config.yaml
vocab_size: 929
hidden_act: "tanh_gelu"
norm_place: "pre"
qk_norm: false
attn_scale: 0.177
bias: "all"
optimizer: "soap_variant"
learning_rate: 0.00594
max_grad_norm: 1.0
final_lr_fraction: 0.0
batch_tokens: [32768, 65536, 98304]
max_seq_len: 384
doc_mask: true
train_tokens: 256700000
max_steps: 4268
Each number is 128 + 32 x the weight over its row's rms, rounded and kept within 0 to 255. Layers, rows and columns count from 0. Numbers have three digits each. The size before them is the row's rms in percent of the matrix's.

# layer 10 MLP up, 768x192, rms 0.0487, rows 739-767, columns 0-63
104:143191103136109105101135176089195143150153116210122132207116137166123120150128121086132139155117123170095120157097147124123171122187101144133105190169106119153110124110092038103166128144146107
099:157143120119115125046116134119094111145148080087118118148116178116188121162144152151116076085107166166187146196077110113168107078158169058068093179162110101124110131115083101158120096124086093
099:111121089124131130153075137096085147146112107156190118100174144148171090152163135138108124066146110106066129141153121121145152118133128090129114109123072100141116173156151056140089188107149154
103:109137098097131135129148106169148168117167193147093082082182098181098091159084166140114093160056123153108095073111089156103124084125130132106204144134150109072105108085100106099146128135174125
102:119089171073140128078109166111173088112177110129130115073144172116161109103104179175141050085144118082103136124168193124142172125158098160114126146139175137144135153160111058161092146170124113
096:110069123116134108143117123071127138140139138145113111113131158118120119150096061096068178126103161144179089101118122138144129189099088095125100136127098146116102121135181156106188103185165164
092:219109112128093158127120140131130135096133164079070069118165170148107147129129171168185113094112095102072163072117123104108146058152139147107066157102124067142129126137126116138134126155101152
094:093196160098142158130162073094110156167127121141127143123136134163170139116135085153066125132134100156147121110089108215175108092019154138121127124090092045071096173133100110173111148146157084
105:100112132134123093110108192125159134171105126167145168112145075088169176129131119129145152164119057092153078134165069141095197106164149159179190200148097039149196076119090172100148177107180129
098:129131115141105071134129152104123134100101107167096089154125161123175152090135121074165132086158108168103123091134179121156126154147112112176156113141179133106131207109152085080128124150097105
101:114131116213123160101125130111158115159106078190074106123068169174149115141092131176114170117117155114161148164126091145110172076156098150154172136116080124117146114102174078216165127153113108
101:130102157105123085113173176135185193152181101144138164142199088106162119157100125114193095108097124092177166147096158103150102104131170012128171134099082120088103130095074077109171099164166133
102:110130123095086121138093123102166084087067164179115126167166111094133090136123122133111220089131085105107156098099126120161088165208132097117131126132105091149117162167150121122155157141164217
099:152075163169140129088109110122181115177156166108085102118128157174119139123152126113114123059096166100141144131113143146150125060106100113120115225154159117139139098170134181125067085081124118
099:078068157159096105089112152062141138136095097140125123114148173126144088193175157123141168120139155128134114123148123153169153075165090083135113178103111107100147112164110141135135116158058103
102:135147129107123220130176113098127087176153050132166169130174134146120086154114184186098095118112100126114117116123102139067152164117174158139158070161097095066116171103141092133157156124153139
098:211137115124158120145110099184124149159119028114111084145162185140189097109151137148086162090100131120173179132097090190144179177167130120143130161151168184135152176134125157084136129144134130
097:087100127159096142147207175090076105162143093090079112104114169144222148117159154154115165204098144150073110165106150143171165112148116146114112142134134081164133190122089102134174124178121108
104:177080076099094125133077122077144079146092125123148097150133136111118156136169095165134137158130139112139123093123053164038166165120129131165115090127166125191145133116116114076118139105115133
100:161129099108056165139072150079116206096117093122142186138135128140138120051136060130126157042113118187098116107080117131142154106050075155091157118115093145097141074139152146100164118141115144
104:127110121119129188119131109072114152167129177115140159055130141157128146083101155146115184130164092130102175118191113183154134108151129056111102133075071132151134111077098180162145088106155136
100:166195177148100176093138086099124124205051139155107161072059152080167115170122190143180157075114096183094090154120107109110113105114150087183095133170128060129131066138093100073145138125096137
099:107098089115155130221118174144073137192091119147049164134132162183115149108142115114124176131132119133139150134128112122059115092178162070144121160055168145105110106091146127142176081141126127
106:141089126095096137102090118101178118118142173128170101094132107176061134167084112134127126148135133081119166132135113160089184117088137147230159130158139096107175081126115065122123116173078169
091:138140129176148160135167096188087123216175108129142019155152159106119179092159070151145043136166114130097132147131087093096116108180156159106178103145111078112088108105154085149111139169117143
106:186123079106103154136108123141144143139120093100107125119111135160136082107112132121102104157143202140200066179129183157066117104198030180045166133196125078138118134114154107149169117157092120
094:169086160151154103065153118152094109176096090075057132235146111142089187222106133188103121135085156131172095122122105183082077164120140096097113122165163138064126150151066126043160142158116162
099:146200128111160144074115097118145165160169150111094153177098088108125181110122175101150144146094163073103112068125122139172163167139218120128124073116133168068130148121116165088182132159159133
097:111116095087129138105130097076177142078105167149116164149173172056185094090147143112163154111112132154100117111114101172133179138179121085134162120109164132144156114158156125161173149138129108
# layer 10 MLP down (transposed), 768x192, rms 0.0485, rows 739-767, columns 0-63
102:116133091105143121164179101161149119154165137124097089087147155193103187106144045116156116110136140086167171128116098143094055158088137186143132101075143154141185153100153131121122131174141132
095:108162147124151100122145111122129126137054117160157168131132105077079107128160133168159101150085128103073163124115127069114120175124139132147090173130202099154097078143065115173116143200122113
094:093129074171171132128118159123149187148073121114134088165121084176141185149129156177134105188137134125167195196127106166171120178107234139112131157123128119137118112159163156121153110126044094
103:073126089103118146116115124151132157110127179114109154093142088171097112128159144139086152104131158108131149164171074102151132146055136112070120075117128153070149172056097079111137125112079119
100:121105096129173172092126137134135135154140180122134079142118104208122067113121080163163113214087111153139103157111087082135132124124156076128174120089129151143089104064125128104168143095155110
095:139176127121150145146136134113113140107121130165135118155179118110138125163140156205152124126138172087133101105123117107149090065133172131065196092156178150114114124117121096132077131115166120
090:099182087126169127156144109144102116179150108200154153190123158104107093054163101106159107166161121139091117176099153161163150173110134103048165129170134194109098119133087103121104078079091108
095:185123206180209133178071162138158148121123168108120122113177126090144093088108167120111167111117139077159139108145168121150123159180118133161092189158102091185112142123065158107132157094144152
098:153167121080115131085097087165192119078096121100053089166110174086154156124148139165138092099144130140128120136079133075159097179121102153030098120107129168173139128112145165180122153177142148
098:125098107162163103143125177118142108151080140138092093150126150190114147149107139128128142132052147090131145086121142120169104132106123137100128097173115183121153113185145121124091139118111167
097:123116159123143090174083094093090129106112181096121163100100032139060139123148170061126146111110052129181144192137129161162110106119154103155115132090156099131185112122101110118137072132139133
097:123132067165173114156118136107129128138161152097146156128098111115136142084145117134159152141131161160029120090088085131090117136173127145084149182136140140187111160116161100141100112124110069
103:188152130103148110112126108104107085145129104153107143119125092153116112116101119169134100070152131139116091142128141140102121159122128110190172169048186142068128178122200101065050117136063101
102:169100125125143175101168105088080112121099134131144130125104089075140119161149162102062117175098135105082181093155183142088122090157119139149117116108085109158113144069094166095100114111121203
088:150172174158156149084131141198135125138133122138136158104103102135128174075123140120129178142147096116088077132154048091093154169163165127122114104154097114135120134114159155071167124144202069
093:079115185175117110073124137195135107131134097134067121120136142102159050133160161134158122102141087101116115135160174187188127103137107089132108134080098120148134115124112085074157102118095144
099:152131159132112156093153117134117130152114174144132123098144132123148193132107054147152144172142105093137091138074167082120121118124153120097004061153089069100126148107086110136105133132151143
099:193139101075137092119066118172129065084186041180196158101079163176121085122032105115144141131175135130144161147144117143154170099089096122127167134188126124105103158142163133088132143130115159
102:124121165149063096103140086130121147081118170139070147099173095177144147103116178146106134124109154050121139128168195055157169138162162073124137107164125141157073177101150091122127134135138116
101:144145121071110096121107145101046097145084120086070099156111134069132145110089109138092119099106127089114146131155147136103093084216160113125116124142196111167148163103058096159164118085132089
100:190127136136117125146149151184136167141148087127090107190150155115117122168133152131046147156165118151113111095162178079086124157087114099195153154133184151122144164171143174070140161166095135
100:148074107110111119171081188189120163114126132121103176088116113114169102117176152106127082139105120125098173135120096131171133088139093064137158169084068125099067150123127142125111098139102130
098:141153100141128122123156118136187137097112128064159115193095128103133105098101123165159152181096098125168147171105104084142144125170006185126164071114099065109149123156061061151133127153171088
110:153139189090114083087078088132194098138125098136064116141107044101139134093105133138166139099134100128147113148142110147181101115124135147069090146078111109131142132089112120112151144159088114
091:111133116107112140125170192097176096087115152108155123096132073100154098209110110138058190134094108166127181144168133183141146082120130147169169126059134129142105114124140195093117148106133141
105:161044152131098144161150123106167145098139112098109159111117089125119165154133172115128128166162100136126112122165144118131142134132161131122108162181146137124129097152064162107100068148101157
095:085143109102163147179145109101123109131148130095173119013092132144164114004134076094123160092165127139081098155129103121158146110128097146082157111107162094190124093124140172127115133144172102
100:161129109158137120125090146129141143077122165128090160119122082127128155127135083103165153122096132168150148147069180135108110146153119104114078134125137172123101174110116118118137127175117092
094:173118115133169137151078152153061222160118147132154089104117162122131128094079123151115171171059119057117091133150054127174114115105152164102096165136135110150118098112107130132132119019129126